config.yaml
activation: "gelu"
warmup_steps: 200
batch_tokens: [16384, 32768, 49152]
Each number is 50 + 10 x the weight over its row's rms, rounded and kept within 0 to 99. Layers, rows and columns count from 0. The size before them is the row's rms in percent of the matrix's.

# layer 3 MLP down (transposed), 384x96, rms 0.127, rows 343-379, columns 0-95
094:62 58 43 50 43 64 56 69 44 58 57 46 54 45 47 56 60 57 35 56 56 54 34 52 56 72 42 58 41 50 50 59 57 45 58 38 58 36 46 46 46 69 32 67 64 48 53 49 68 54 37 44 52 55 67 67 55 54 55 57 51 59 53 29 64 63 41 67 61 41 58 51 39 44 57 65 48 50 44 47 32 41 70 54 50 51 32 58 36 48 58 62 54 57 59 51
091:46 34 50 31 45 67 37 49 50 34 58 37 22 51 55 75 55 36 61 43 70 57 62 55 39 47 50 42 45 42 48 43 54 31 57 63 49 50 52 58 49 40 49 50 51 42 42 60 47 36 55 40 41 40 33 45 50 45 69 44 56 41 52 41 54 62 44 54 51 50 45 51 53 39 51 56 40 58 52 39 32 62 50 51 51 51 54 38 71 32 52 64 62 50 54 33
123:57 46 58 28 34 44 61 48 38 61 49 67 47 25 62 28 63 53 49 54 48 48 70 57 39 57 56 47 45 35 35 60 51 66 55 54 56 47 27 58 38 61 60 52 48 51 40 59 34 41 51 57 63 60 33 51 50 58 47 51 54 49 39 49 44 42 63 42 53 56 49 50 40 29 60 59 52 34 67 37 43 46 57 53 48 40 47 52 40 61 40 42 47 51 57 59
086:41 47 31 53 41 57 49 52 56 51 54 42 37 42 48 52 33 69 43 59 48 53 43 73 33 34 57 50 56 35 38 36 47 52 69 56 54 37 59 34 28 51 38 45 50 43 67 53 49 46 41 68 56 58 48 61 46 46 44 55 40 54 38 43 34 43 52 38 42 47 34 56 55 48 42 29 46 49 49 33 36 53 54 46 24 45 58 54 44 52 64 49 56 45 61 43
102:56 53 41 39 42 52 53 52 48 49 38 71 41 64 38 43 56 48 43 51 58 61 36 49 44 36 34 40 21 54 53 54 64 51 53 67 57 55 56 42 57 58 44 44 50 38 45 43 68 67 51 48 47 43 45 49 29 54 45 33 52 56 49 49 50 53 54 39 31 53 30 46 50 31 48 48 68 47 70 48 57 76 51 52 53 57 39 50 49 66 57 57 55 40 35 54
096:48 51 51 57 38 20 52 40 41 37 51 42 53 41 36 51 55 49 66 59 47 40 58 34 50 53 65 48 50 61 43 53 45 47 65 45 48 43 48 33 60 58 37 53 46 43 57 61 58 55 53 30 45 61 32 35 53 24 43 57 54 77 43 53 44 46 50 52 49 39 42 45 44 42 49 46 52 51 45 45 48 23 39 33 43 60 66 46 47 54 62 64 48 44 49 39
103:41 63 41 38 31 56 59 51 53 58 47 57 43 34 43 44 51 31 53 51 39 56 49 42 50 56 53 55 50 47 43 51 86 59 43 42 58 51 49 41 66 69 58 50 64 48 55 52 53 58 45 46 51 61 49 49 56 66 58 50 61 48 51 44 72 49 66 39 48 64 61 47 40 58 64 56 37 42 62 49 41 47 27 56 48 67 54 39 51 35 74 54 43 46 48 67
104:54 43 47 55 57 46 55 69 36 61 59 52 34 44 39 63 48 61 53 63 48 64 47 62 45 36 34 61 63 44 48 48 63 49 43 37 58 48 31 50 61 45 62 58 32 53 49 44 30 46 64 45 48 46 32 49 62 48 34 50 51 62 34 42 55 49 40 48 40 43 42 36 56 63 57 62 46 55 37 26 50 32 48 34 32 51 53 60 55 39 40 39 49 46 44 41
100:43 40 55 57 46 64 31 53 64 66 41 48 54 47 48 37 54 43 50 67 62 61 61 58 49 57 66 55 52 45 65 59 50 54 46 55 44 46 56 41 55 40 31 47 62 54 42 61 38 56 61 80 37 57 52 40 47 74 54 46 55 62 83 64 49 38 47 50 43 47 48 48 37 55 43 44 58 64 55 53 45 42 50 49 45 56 37 54 64 53 39 53 47 45 28 50
104:53 44 51 45 47 54 52 48 59 45 39 59 53 53 23 42 44 36 52 48 52 47 31 53 67 55 41 28 65 54 34 50 48 38 52 56 46 39 48 54 58 38 35 60 43 50 45 54 41 39 50 63 53 55 43 49 48 32 32 49 45 55 52 45 53 59 37 37 73 59 46 31 42 54 63 53 55 65 50 50 47 55 52 53 62 64 41 50 43 84 38 43 35 45 37 45
087:57 50 37 56 68 46 45 44 46 52 48 41 19 51 26 45 41 44 36 56 62 37 47 48 56 60 49 50 31 49 38 40 57 51 66 54 49 55 58 40 56 52 50 51 42 52 53 40 53 33 43 54 63 58 52 51 48 57 36 37 54 61 28 64 55 59 46 27 39 45 40 60 31 41 43 49 58 59 69 51 52 41 62 56 40 47 49 48 63 41 71 41 50 53 54 58
106:42 47 37 53 64 58 61 30 48 48 48 56 51 48 58 28 78 47 27 56 46 51 49 32 45 31 52 54 46 46 44 46 45 54 46 57 51 53 37 45 52 45 68 40 56 66 44 55 51 53 63 47 47 37 59 50 57 69 69 47 50 57 47 58 49 44 53 44 44 55 50 44 46 45 26 57 59 53 34 50 50 67 64 41 54 46 80 49 42 40 58 66 56 51 60 60
106:53 56 56 40 43 51 41 54 56 26 67 46 63 43 66 65 40 64 52 40 45 41 57 27 37 50 39 67 28 59 42 47 57 54 46 58 53 67 49 55 54 45 66 47 42 47 54 44 55 52 41 47 51 54 50 45 43 53 44 52 38 52 56 61 45 54 56 49 67 26 70 55 53 55 60 27 38 50 52 53 46 44 52 60 29 45 44 46 34 37 55 54 68 52 65 49
096:48 50 38 21 50 50 48 40 32 52 60 40 45 47 54 38 49 58 62 49 46 44 37 59 36 62 44 50 50 50 60 48 38 55 54 33 54 52 64 49 56 63 59 46 57 35 58 33 45 49 51 63 58 51 45 57 60 56 69 44 49 44 46 62 59 51 52 71 53 44 66 68 49 54 45 40 52 61 56 52 65 41 31 48 56 67 48 46 46 33 44 43 63 59 82 52
107:48 50 55 49 65 26 58 46 57 50 70 54 40 47 35 56 46 56 81 44 43 56 59 55 57 61 47 44 39 54 42 55 53 41 64 41 53 37 43 49 59 46 47 42 65 65 45 52 57 36 46 57 43 55 30 61 58 36 35 63 42 46 44 60 24 57 36 55 49 39 47 51 61 38 47 51 29 58 49 44 54 52 48 58 47 46 44 42 42 64 40 55 46 74 47 43
105:48 53 46 81 50 51 55 46 56 57 25 61 54 44 45 64 51 58 36 55 51 41 47 47 46 37 14 49 61 51 52 48 75 51 51 53 56 32 43 45 54 50 49 49 50 63 52 38 63 48 49 47 73 43 51 58 46 49 48 52 47 49 46 52 47 53 57 52 21 57 45 67 58 58 58 43 47 38 39 42 50 64 57 31 51 43 47 64 42 43 56 62 51 55 35 52
087:54 49 48 48 47 38 48 62 66 80 59 38 58 43 41 21 56 59 44 46 75 54 56 45 47 59 61 54 55 50 53 47 54 42 44 41 59 56 66 56 34 51 47 60 55 55 59 61 46 61 52 49 39 47 65 39 55 52 39 54 40 41 56 42 43 36 38 54 48 46 25 41 33 34 48 61 47 53 44 60 67 53 61 61 38 42 57 55 57 39 44 52 36 60 38 61
101:39 54 60 64 37 44 65 55 45 49 45 60 55 56 46 39 49 56 62 54 46 39 66 63 45 40 75 57 49 47 50 29 49 46 36 67 58 42 67 57 70 52 54 53 49 35 20 51 39 41 49 44 49 55 51 59 37 63 45 49 62 51 64 45 60 45 65 55 51 42 50 55 77 47 39 50 48 49 46 61 65 54 37 68 55 56 44 42 48 52 51 48 54 55 72 49
093:42 37 85 67 36 50 52 46 55 56 55 47 55 57 40 46 56 47 66 43 51 51 59 57 50 73 61 54 38 50 41 55 29 47 59 42 50 69 50 42 50 40 62 48 37 59 56 53 51 59 52 49 50 48 53 47 40 61 30 59 47 57 41 49 51 53 51 58 66 67 70 44 45 67 35 41 46 48 68 56 46 58 66 40 51 42 38 60 52 68 52 55 54 61 59 59
107:54 29 52 53 65 60 77 54 33 57 53 62 59 53 39 52 44 59 42 42 59 45 42 53 54 45 46 58 62 58 64 55 69 47 53 49 54 49 64 43 53 55 55 47 61 32 59 48 37 55 52 51 66 66 46 53 52 57 65 60 54 41 35 51 34 57 49 69 62 47 58 41 60 48 49 58 48 52 45 44 44 42 58 60 40 52 32 46 30 37 49 52 40 82 60 51
095:47 45 64 42 42 46 39 48 57 42 54 42 51 54 44 52 46 51 43 56 53 39 52 46 47 37 51 45 61 57 50 45 41 44 56 33 34 57 48 51 58 54 44 38 70 30 49 52 50 57 52 51 50 40 49 54 47 30 33 42 33 61 54 63 40 58 63 54 42 47 67 31 48 55 27 47 31 38 56 46 64 50 50 56 70 21 70 52 55 43 63 54 62 52 63 64
117:55 48 63 58 33 32 52 51 59 57 36 37 46 50 48 40 62 24 48 51 33 61 44 46 40 48 40 44 57 40 43 52 52 55 43 36 46 51 51 40 55 67 41 47 62 20 54 65 62 59 40 41 60 58 51 41 36 35 36 38 77 56 41 50 62 43 59 48 48 58 43 50 51 56 44 77 51 47 52 51 62 57 51 44 55 56 65 58 58 52 43 51 47 59 58 52
102:61 38 54 59 58 57 42 33 64 48 39 47 45 58 39 66 42 42 53 58 53 55 52 59 50 42 56 62 46 59 57 60 54 81 61 37 47 54 43 53 71 56 46 48 50 25 51 49 56 52 51 65 39 60 39 64 55 39 60 58 56 40 58 56 53 64 59 45 60 48 58 47 53 53 71 43 53 56 64 56 62 40 46 73 63 47 48 67 41 49 36 60 39 55 59 65
081:57 59 50 60 52 44 53 43 58 63 54 68 51 46 51 51 30 64 65 60 39 65 46 59 65 33 78 54 55 44 41 55 53 47 51 64 44 43 63 58 42 42 46 48 40 60 47 49 62 58 40 33 47 49 52 48 47 59 29 30 61 57 60 60 52 40 62 61 50 71 40 45 55 58 43 43 46 53 35 73 55 48 52 43 50 61 54 64 44 53 46 44 71 58 41 45
081:46 53 53 33 43 54 68 44 46 47 39 55 57 40 39 61 36 48 49 59 48 53 30 53 45 39 38 42 61 66 56 46 65 40 60 48 55 50 43 38 47 44 44 55 51 47 53 55 40 34 37 60 53 44 33 40 45 46 58 35 43 64 38 30 66 50 44 52 42 47 48 46 52 50 43 66 53 33 31 46 31 43 36 34 50 70 72 49 34 59 56 39 43 39 56 46
091:53 34 54 57 41 51 56 44 35 66 61 48 42 35 39 31 44 53 40 55 38 54 40 59 40 28 50 44 38 49 55 40 49 48 49 56 34 61 59 43 44 52 50 48 50 43 62 39 55 44 47 53 45 53 52 47 49 38 45 54 62 52 26 49 53 35 47 42 47 47 59 67 47 47 63 64 25 42 23 61 44 43 75 52 57 35 49 66 52 50 48 61 58 35 49 59
103:50 33 42 47 43 64 44 43 70 45 53 55 49 43 67 60 41 52 59 51 52 58 55 65 40 53 51 36 70 28 47 60 42 33 69 45 58 39 44 43 44 58 43 62 41 59 49 44 44 60 54 52 74 51 56 52 62 39 40 47 50 36 49 50 65 42 40 53 63 60 38 51 56 54 65 52 50 59 69 56 51 43 64 33 55 57 56 44 47 48 31 53 35 70 40 50
102:34 66 51 46 43 38 51 65 40 48 56 32 48 55 55 46 55 57 45 50 38 62 44 48 51 54 60 51 54 51 40 43 61 70 29 60 42 48 59 65 54 50 52 53 58 48 43 67 51 56 48 60 64 53 41 44 77 64 61 41 40 46 43 54 32 45 56 53 60 46 81 55 42 54 46 54 36 56 48 55 42 62 28 33 42 45 53 52 38 68 52 62 55 48 61 52
155:56 49 47 31 46 54 64 45 43 51 63 66 37 31 59 43 51 46 37 44 60 20 61 74 49 45 49 53 33 67 34 59 36 53 63 44 58 48 33 68 53 53 45 42 56 58 39 57 62 46 64 47 71 48 43 67 58 44 53 36 44 54 30 48 62 49 49 51 48 46 42 61 42 49 36 59 52 44 45 53 55 48 45 59 62 47 57 56 33 51 57 39 51 46 55 48
115:63 59 62 55 48 22 61 53 45 68 51 53 45 48 47 50 51 37 38 53 48 42 36 43 39 49 54 48 32 52 48 57 40 44 38 40 40 50 44 38 65 36 42 55 46 44 63 49 40 60 41 46 50 48 33 55 52 38 39 45 49 65 40 52 46 59 47 48 30 48 40 46 58 60 27 49 41 51 52 53 60 51 53 48 71 32 70 30 50 55 72 39 56 37 42 42
103:61 70 37 55 66 41 40 58 58 45 50 41 51 72 38 60 54 60 39 55 44 54 36 49 48 38 43 53 46 53 62 50 59 28 53 53 66 49 57 57 69 63 46 60 56 59 29 50 49 42 62 47 52 62 49 55 37 47 68 54 43 51 57 41 36 46 65 55 35 37 44 44 62 46 42 58 44 51 44 57 65 52 56 20 41 50 52 42 41 65 43 54 45 65 47 62
097:51 46 66 46 51 62 59 47 51 37 37 63 60 45 36 53 59 76 54 44 49 49 54 32 37 54 62 52 54 52 57 51 67 47 54 51 41 54 52 58 37 61 37 55 52 60 59 64 37 46 50 50 52 43 57 15 59 54 33 61 56 65 74 60 55 41 57 62 61 50 45 51 53 57 34 46 54 41 52 57 66 60 43 51 44 39 45 59 50 48 58 29 50 43 37 48
102:43 48 58 52 59 53 46 25 51 67 46 53 42 44 38 63 66 61 52 47 63 56 60 43 63 64 62 46 49 53 33 67 53 47 63 41 55 62 48 46 66 54 44 59 45 52 52 43 57 54 69 46 62 53 41 40 68 66 56 56 66 40 44 38 64 43 24 45 59 53 40 59 47 45 46 52 57 35 57 69 62 61 56 52 54 67 55 59 49 48 56 65 60 51 49 39
111:64 48 58 34 54 46 49 55 23 51 26 51 64 58 53 51 61 48 31 41 55 48 48 43 49 53 63 42 54 52 45 64 50 48 42 38 37 45 52 60 44 48 46 45 60 38 44 50 73 68 48 58 53 47 54 59 62 50 56 70 41 52 47 43 47 48 59 51 37 42 51 54 38 51 57 52 33 54 40 71 55 64 49 39 54 63 56 40 49 50 53 12 44 41 43 46
093:71 59 48 61 37 56 45 64 59 43 55 35 49 65 63 57 46 41 35 65 67 61 47 51 66 44 43 39 67 44 58 47 31 53 44 46 39 54 50 56 44 36 68 44 49 33 84 72 37 54 43 50 47 44 56 38 44 44 52 42 41 48 62 56 47 38 55 48 56 60 53 35 49 45 44 46 40 43 48 52 57 32 46 51 49 45 38 47 55 37 52 46 59 61 59 46
095:33 72 51 48 56 50 59 54 41 46 60 21 51 53 45 59 41 67 63 55 49 37 47 43 46 54 49 58 61 37 45 35 48 43 49 46 44 40 45 40 44 58 43 57 46 84 39 65 46 54 47 61 46 35 55 41 67 52 48 65 58 33 49 40 47 52 55 66 48 44 52 57 51 41 55 37 58 50 60 49 29 38 41 51 63 59 46 59 33 59 45 55 50 58 50 67
076:39 43 55 56 39 29 48 43 50 69 50 73 53 51 54 49 38 51 61 41 53 45 47 66 68 59 54 57 64 60 57 28 49 64 43 52 51 70 42 49 60 48 47 54 49 54 73 55 64 45 52 59 45 50 63 50 57 56 31 44 44 43 37 73 52 52 45 38 67 58 65 59 47 48 53 48 64 54 50 73 59 49 48 48 56 57 33 60 47 57 64 48 43 44 58 65
# layer 3 MLP up, 384x96, rms 0.149, rows 344-379, columns 0-95
071:43 38 58 39 55 65 41 62 58 51 74 36 40 52 32 71 56 48 45 55 66 46 45 47 40 45 58 52 46 49 52 44 46 52 56 51 63 60 48 62 59 62 57 51 52 66 49 45 55 55 57 48 54 48 31 33 39 40 50 31 73 53 55 47 67 44 48 44 63 50 69 45 41 30 57 56 45 58 51 51 45 54 75 40 53 53 59 43 50 28 56 42 64 56 58 49
135:54 55 49 50 54 41 46 55 49 65 38 47 52 32 50 50 66 39 34 33 50 57 57 48 66 43 51 54 38 60 34 43 59 46 40 50 63 30 42 60 39 52 54 36 45 51 61 60 61 56 44 59 36 50 53 48 35 54 26 40 60 66 46 66 48 53 54 60 47 52 23 57 56 36 68 28 53 51 67 50 44 50 41 57 64 51 36 62 50 52 42 40 51 59 48 53
073:49 42 42 59 68 25 41 38 40 59 34 40 44 51 47 50 63 45 34 58 55 45 66 42 59 63 47 58 46 54 40 63 54 45 61 64 55 49 42 65 51 42 46 59 45 54 45 40 50 66 50 48 47 41 63 52 57 60 45 66 39 46 42 30 32 56 28 32 52 51 49 36 61 42 35 57 42 70 64 54 38 41 48 55 44 42 44 50 49 45 43 66 57 60 44 41
103:37 55 51 46 45 55 55 48 33 64 55 54 52 45 60 49 49 43 45 31 35 40 44 48 51 70 49 62 51 49 45 65 39 36 46 44 39 63 37 43 51 35 45 36 67 48 69 47 40 53 63 46 55 44 38 77 45 53 48 60 47 46 58 45 55 55 55 56 62 57 39 50 71 50 49 63 43 54 65 48 68 58 42 39 69 43 59 29 49 30 58 57 43 62 49 58
092:40 68 66 64 39 57 46 43 49 51 46 47 47 71 66 43 48 45 48 54 46 19 48 50 50 51 58 55 32 37 47 51 50 34 49 53 50 48 45 57 54 30 56 60 29 29 38 50 49 52 51 53 48 51 34 67 31 67 51 48 60 50 44 55 49 38 51 62 50 43 67 50 50 64 50 42 32 45 48 51 49 46 43 44 50 39 53 61 63 36 74 53 38 50 53 41
096:49 41 44 40 54 48 56 54 51 49 44 46 45 39 49 34 63 36 43 56 43 55 49 53 52 65 44 45 65 64 59 58 44 44 43 58 50 44 55 69 56 50 58 57 45 25 31 52 49 69 35 50 37 54 69 64 26 52 53 39 46 45 57 60 74 51 41 55 41 76 42 44 58 49 65 55 46 53 59 52 37 44 55 50 59 40 72 54 58 43 42 50 32 52 44 48
107:45 62 53 41 44 41 41 45 59 31 23 46 53 63 54 47 43 59 43 42 63 49 31 47 51 58 45 38 46 51 47 38 62 62 48 51 36 54 42 47 56 32 53 48 53 68 71 56 48 45 39 47 56 51 62 55 80 29 52 44 51 42 42 56 49 59 37 53 54 41 44 60 47 49 52 61 38 44 45 66 50 62 47 62 51 36 31 48 28 33 58 56 50 52 44 54
093:39 52 59 55 51 52 42 20 34 39 39 75 53 47 46 58 56 52 42 63 60 51 39 72 50 41 47 45 56 52 54 48 49 57 41 49 42 39 32 45 50 45 53 31 46 63 48 63 42 52 45 54 59 62 54 49 50 57 43 62 62 57 47 49 62 66 55 41 54 60 54 75 70 47 43 28 48 30 72 41 48 53 44 55 55 43 44 52 35 46 52 46 50 37 45 56
098:31 53 63 42 49 60 47 50 58 52 36 51 55 45 61 43 48 38 28 45 54 77 54 44 48 54 45 41 46 41 44 49 43 55 46 41 52 46 32 62 37 46 53 60 57 56 59 62 42 49 58 37 48 53 60 44 56 62 54 38 54 67 49 81 53 49 40 46 48 57 51 55 43 42 44 47 44 54 47 35 42 40 19 43 44 33 22 54 48 41 54 54 46 61 40 53
081:58 52 53 63 47 39 48 64 37 51 51 52 54 64 51 53 53 57 48 58 51 39 61 48 58 61 71 53 50 49 48 54 63 57 54 62 69 52 45 50 64 56 63 55 48 47 51 70 58 52 48 53 50 60 31 71 62 44 39 47 65 59 52 76 51 47 64 45 49 40 34 62 44 45 50 51 36 46 46 42 44 44 58 51 19 63 54 61 55 49 55 47 46 19 51 34
096:29 37 44 35 35 46 44 55 45 55 49 56 57 43 55 46 36 45 43 62 58 55 45 57 46 57 47 67 37 57 53 54 31 45 49 34 61 37 42 48 38 63 54 66 60 31 56 44 43 59 48 58 63 56 44 61 63 38 48 55 27 54 55 68 59 58 57 44 64 47 41 56 54 50 42 53 46 50 38 48 63 52 35 31 44 46 73 50 45 42 38 41 53 63 30 41
109:44 73 49 48 38 52 66 52 28 51 51 47 33 53 60 66 53 54 40 42 59 54 50 40 54 39 52 53 57 52 26 36 54 51 63 46 45 36 43 68 61 62 55 38 34 53 39 57 58 65 59 48 29 68 37 52 39 54 51 54 61 68 49 41 42 48 52 50 47 33 66 44 52 53 45 38 23 56 69 52 55 47 49 44 51 65 46 54 41 45 50 56 52 45 51 53
098:57 35 49 50 56 70 49 35 63 32 46 48 51 56 42 35 58 58 20 36 53 45 51 62 51 54 42 56 43 58 61 49 53 47 44 41 35 44 58 44 65 46 48 38 57 54 53 55 44 49 45 53 72 45 70 45 59 44 51 38 45 70 28 62 56 60 39 41 50 54 45 55 42 57 57 53 37 65 52 59 48 52 55 49 72 34 58 52 64 35 54 43 47 60 38 39
115:60 30 50 48 58 47 61 70 62 40 36 48 42 69 51 40 42 56 53 52 45 40 65 67 44 43 43 43 37 43 44 49 46 50 54 34 47 61 49 59 60 54 53 59 48 30 48 45 47 43 65 55 53 56 55 72 57 28 55 55 55 45 31 62 43 44 32 65 61 50 53 52 64 42 60 60 33 49 46 44 43 41 63 62 55 44 43 47 39 46 68 63 49 33 55 40
123:40 40 53 34 46 47 68 64 43 55 65 54 51 40 61 48 67 59 39 51 54 61 43 47 44 53 40 55 25 53 34 55 49 65 50 48 41 50 49 52 52 52 44 57 50 29 54 58 55 41 46 50 52 67 55 78 57 35 34 43 28 54 45 51 42 55 43 58 63 41 49 66 48 48 56 54 55 53 29 48 38 28 54 47 77 41 40 57 52 51 38 49 53 58 52 45
117:47 65 51 49 53 41 67 62 52 21 60 62 57 64 64 66 54 49 37 55 43 45 54 54 40 49 30 48 51 45 56 46 44 61 46 45 47 50 44 51 57 56 55 55 42 38 42 65 68 39 35 72 58 51 49 51 61 40 62 41 55 68 35 52 58 71 52 50 52 47 42 60 58 53 53 39 59 53 50 35 46 44 43 26 46 51 41 53 38 59 43 67 55 34 59 42
090:33 58 58 55 50 37 55 76 41 60 58 51 41 48 46 65 49 54 60 37 53 41 59 20 27 50 51 71 52 37 51 50 58 37 36 47 49 42 54 73 47 51 61 57 39 59 44 47 55 61 66 50 40 56 42 48 36 47 59 43 71 44 55 37 46 55 57 44 58 50 54 56 52 39 51 46 46 49 57 50 45 56 38 65 43 47 46 49 49 68 61 41 56 57 72 51
094:34 29 73 54 44 53 64 63 51 59 38 49 33 59 43 45 53 57 54 39 53 31 46 41 48 50 58 46 47 52 68 30 43 47 56 58 50 47 43 43 49 40 65 53 50 50 66 52 47 66 63 45 52 56 52 43 61 51 29 51 43 49 44 56 68 48 52 60 63 65 80 43 51 46 45 48 54 60 51 49 56 51 77 47 38 41 52 57 58 38 59 45 43 42 39 65
105:51 59 51 59 65 44 46 50 51 43 47 36 49 58 63 61 51 40 43 51 38 47 53 50 33 35 44 56 58 45 48 45 39 44 56 31 58 44 60 52 38 58 51 60 55 41 33 63 64 63 52 52 48 72 40 63 38 49 45 42 45 33 69 50 60 57 71 59 71 61 56 45 69 62 40 41 47 39 45 44 48 30 44 26 38 52 50 59 55 45 67 44 49 44 50 50
097:66 46 53 34 41 45 45 55 64 67 66 19 41 44 45 50 55 44 43 65 60 61 40 49 46 57 51 42 59 48 44 54 70 35 58 60 48 51 48 46 50 68 44 56 56 71 60 56 46 48 47 52 55 51 37 35 66 45 57 53 70 46 41 44 56 49 53 43 50 63 53 65 43 21 58 50 45 69 58 42 41 35 51 38 40 60 46 49 55 50 54 37 59 50 48 45
107:52 43 48 42 45 27 55 49 46 41 56 49 56 39 64 65 35 39 43 66 58 53 51 47 54 55 52 47 55 52 43 54 63 58 37 52 66 50 62 46 38 57 36 70 36 44 39 40 64 43 48 63 50 45 57 48 61 42 48 52 51 34 32 41 57 67 65 39 58 47 68 61 56 50 46 59 39 73 47 48 55 40 51 38 44 49 51 41 37 62 38 67 59 72 56 40
100:33 35 40 43 56 52 44 38 49 50 43 52 47 49 41 34 44 53 40 19 62 56 52 67 45 43 44 48 54 55 48 43 37 43 67 38 33 46 39 51 52 38 49 54 47 28 51 49 50 49 50 46 59 46 44 50 43 49 47 39 68 45 50 41 50 57 50 40 61 48 47 48 53 32 62 38 65 68 56 56 33 32 64 53 65 44 40 69 63 39 46 56 33 46 35 43
074:33 33 56 38 33 47 48 72 32 51 48 51 43 37 50 46 50 43 41 34 41 37 44 48 57 58 57 46 43 56 65 52 63 47 60 57 45 57 47 40 58 55 39 46 40 57 56 51 57 47 27 47 52 50 43 43 43 57 22 52 48 72 56 40 47 59 44 51 62 46 61 49 54 37 51 57 56 70 26 35 44 60 41 47 55 56 43 61 54 40 46 34 45 40 33 45
092:61 23 48 52 44 44 31 39 54 57 41 48 68 40 62 26 52 61 52 42 63 61 54 48 65 49 52 65 35 42 42 56 44 48 35 51 50 37 57 52 48 46 62 46 42 61 59 56 42 57 62 42 53 54 63 63 67 44 44 49 60 36 55 68 48 42 46 48 47 51 41 62 39 34 65 59 40 54 49 59 62 63 62 65 50 40 34 57 68 42 57 46 57 60 46 56
096:55 30 51 55 33 51 53 48 64 45 31 41 61 40 47 48 44 23 52 53 47 58 43 52 59 44 47 46 53 46 69 52 60 43 43 50 76 63 53 35 57 53 31 51 67 50 45 49 43 47 47 58 52 39 43 54 54 42 54 68 54 43 51 43 40 58 46 32 52 58 50 32 65 49 62 41 45 50 40 49 67 50 38 65 50 42 42 24 52 59 65 55 53 59 37 40
113:35 54 61 50 59 46 49 55 70 57 51 45 35 63 44 34 52 38 43 44 39 55 40 54 43 51 54 61 30 51 64 38 58 55 56 53 50 36 55 51 52 42 40 43 74 45 62 41 65 63 60 55 48 58 40 35 52 45 61 45 42 47 65 43 44 61 46 45 38 39 41 58 54 52 40 43 57 48 29 63 48 46 62 58 43 47 54 60 56 69 35 50 48 37 19 40
103:48 50 57 42 46 56 42 62 54 54 11 55 49 51 69 76 54 47 37 56 42 47 49 49 60 54 54 34 38 60 50 44 45 52 42 47 48 45 57 59 43 65 54 51 44 46 49 44 42 64 39 26 45 49 51 40 47 49 49 29 67 57 46 35 49 41 37 45 33 57 50 55 44 58 65 50 35 45 56 64 46 39 57 61 47 54 46 51 60 60 64 60 58 31 59 43
159:48 44 60 51 62 48 54 60 40 58 48 61 38 39 48 50 58 53 38 45 38 51 61 35 57 59 42 48 36 59 47 39 38 60 48 52 61 44 57 56 28 69 65 45 34 57 50 52 63 55 52 58 49 58 65 49 50 59 32 33 51 60 41 64 58 68 78 54 49 38 44 56 52 54 55 29 55 41 73 50 57 53 26 55 62 43 47 61 55 46 45 47 53 48 59 57
119:52 45 60 69 31 57 54 60 26 38 47 59 58 35 64 52 44 65 47 56 47 60 56 59 40 60 55 61 53 59 49 41 39 43 60 61 69 68 38 55 55 57 53 57 49 48 52 46 39 55 49 51 22 43 49 59 49 56 57 52 53 45 51 46 49 42 63 45 61 44 55 41 39 73 35 64 39 61 37 58 62 52 59 67 42 45 58 40 52 49 67 34 63 50 43 52
099:57 43 75 41 47 58 28 47 64 45 38 40 34 59 48 50 35 59 58 40 48 53 60 34 36 48 52 49 32 52 52 47 57 28 62 46 62 42 58 48 54 62 48 52 42 52 34 68 54 56 49 51 56 53 41 41 47 64 55 51 59 49 50 42 49 45 60 54 46 43 37 51 45 43 41 68 49 50 61 53 19 42 40 55 41 48 72 44 44 59 61 41 39 44 61 36
085:33 42 54 55 50 39 45 56 55 56 39 48 62 65 72 46 49 28 44 49 61 47 55 51 63 49 61 48 51 70 58 26 41 37 49 55 62 56 52 44 60 50 66 67 52 66 46 64 60 50 54 43 44 43 61 50 48 23 70 25 41 44 46 61 51 62 37 48 44 40 57 53 52 50 72 45 60 58 41 45 52 49 50 51 61 43 51 58 42 54 63 58 47 59 51 48
099:29 65 62 55 41 47 41 54 58 36 47 59 53 52 50 46 61 53 68 49 49 37 61 73 49 44 56 61 48 40 60 34 46 56 62 56 65 53 55 42 53 29 46 76 39 58 39 46 39 47 52 39 61 48 55 62 38 48 55 45 62 43 35 50 37 52 46 53 65 51 52 62 42 54 44 60 30 76 43 51 37 40 39 51 57 42 32 52 44 43 58 56 46 57 58 56
102:39 69 23 50 50 42 39 60 43 44 29 67 53 69 75 42 51 53 50 48 53 49 55 61 53 67 64 49 41 67 63 41 48 36 50 46 56 62 45 54 59 49 47 45 60 56 71 57 48 59 39 44 64 47 52 49 64 44 46 43 43 52 60 55 53 50 53 60 65 57 63 40 65 56 52 46 35 64 60 33 39 45 58 55 58 56 45 51 41 57 55 39 60 45 32 46
091:45 54 43 44 60 47 49 48 46 37 45 52 28 50 45 38 56 45 63 42 42 40 58 40 61 45 51 55 45 57 44 53 51 49 42 78 59 61 33 69 58 51 57 54 48 53 44 39 67 60 43 40 27 51 42 51 38 45 63 39 72 53 52 55 48 45 38 57 41 39 58 31 37 57 39 58 39 49 60 66 35 43 76 42 57 51 52 49 60 42 47 39 64 49 46 37
101:51 34 43 48 45 40 57 61 56 59 39 63 42 51 50 53 84 69 46 54 63 41 62 47 50 50 51 56 49 59 53 45 39 45 56 48 57 37 55 43 56 55 42 57 52 24 57 43 69 62 66 53 57 48 42 57 62 34 43 50 53 49 38 51 40 48 54 46 68 51 63 48 58 65 54 65 51 59 48 45 71 68 53 48 48 45 51 74 49 34 54 67 65 47 50 56
080:54 54 38 38 60 46 55 54 45 60 52 39 47 40 56 66 37 56 47 36 37 51 57 57 40 42 40 39 38 37 48 76 50 39 45 40 51 39 44 39 52 64 51 54 63 35 42 54 56 46 32 53 64 42 47 40 48 45 56 64 55 57 39 57 33 48 54 64 51 50 34 49 64 54 66 44 50 55 54 35 69 40 50 62 43 52 57 51 45 27 28 43 67 48 45 35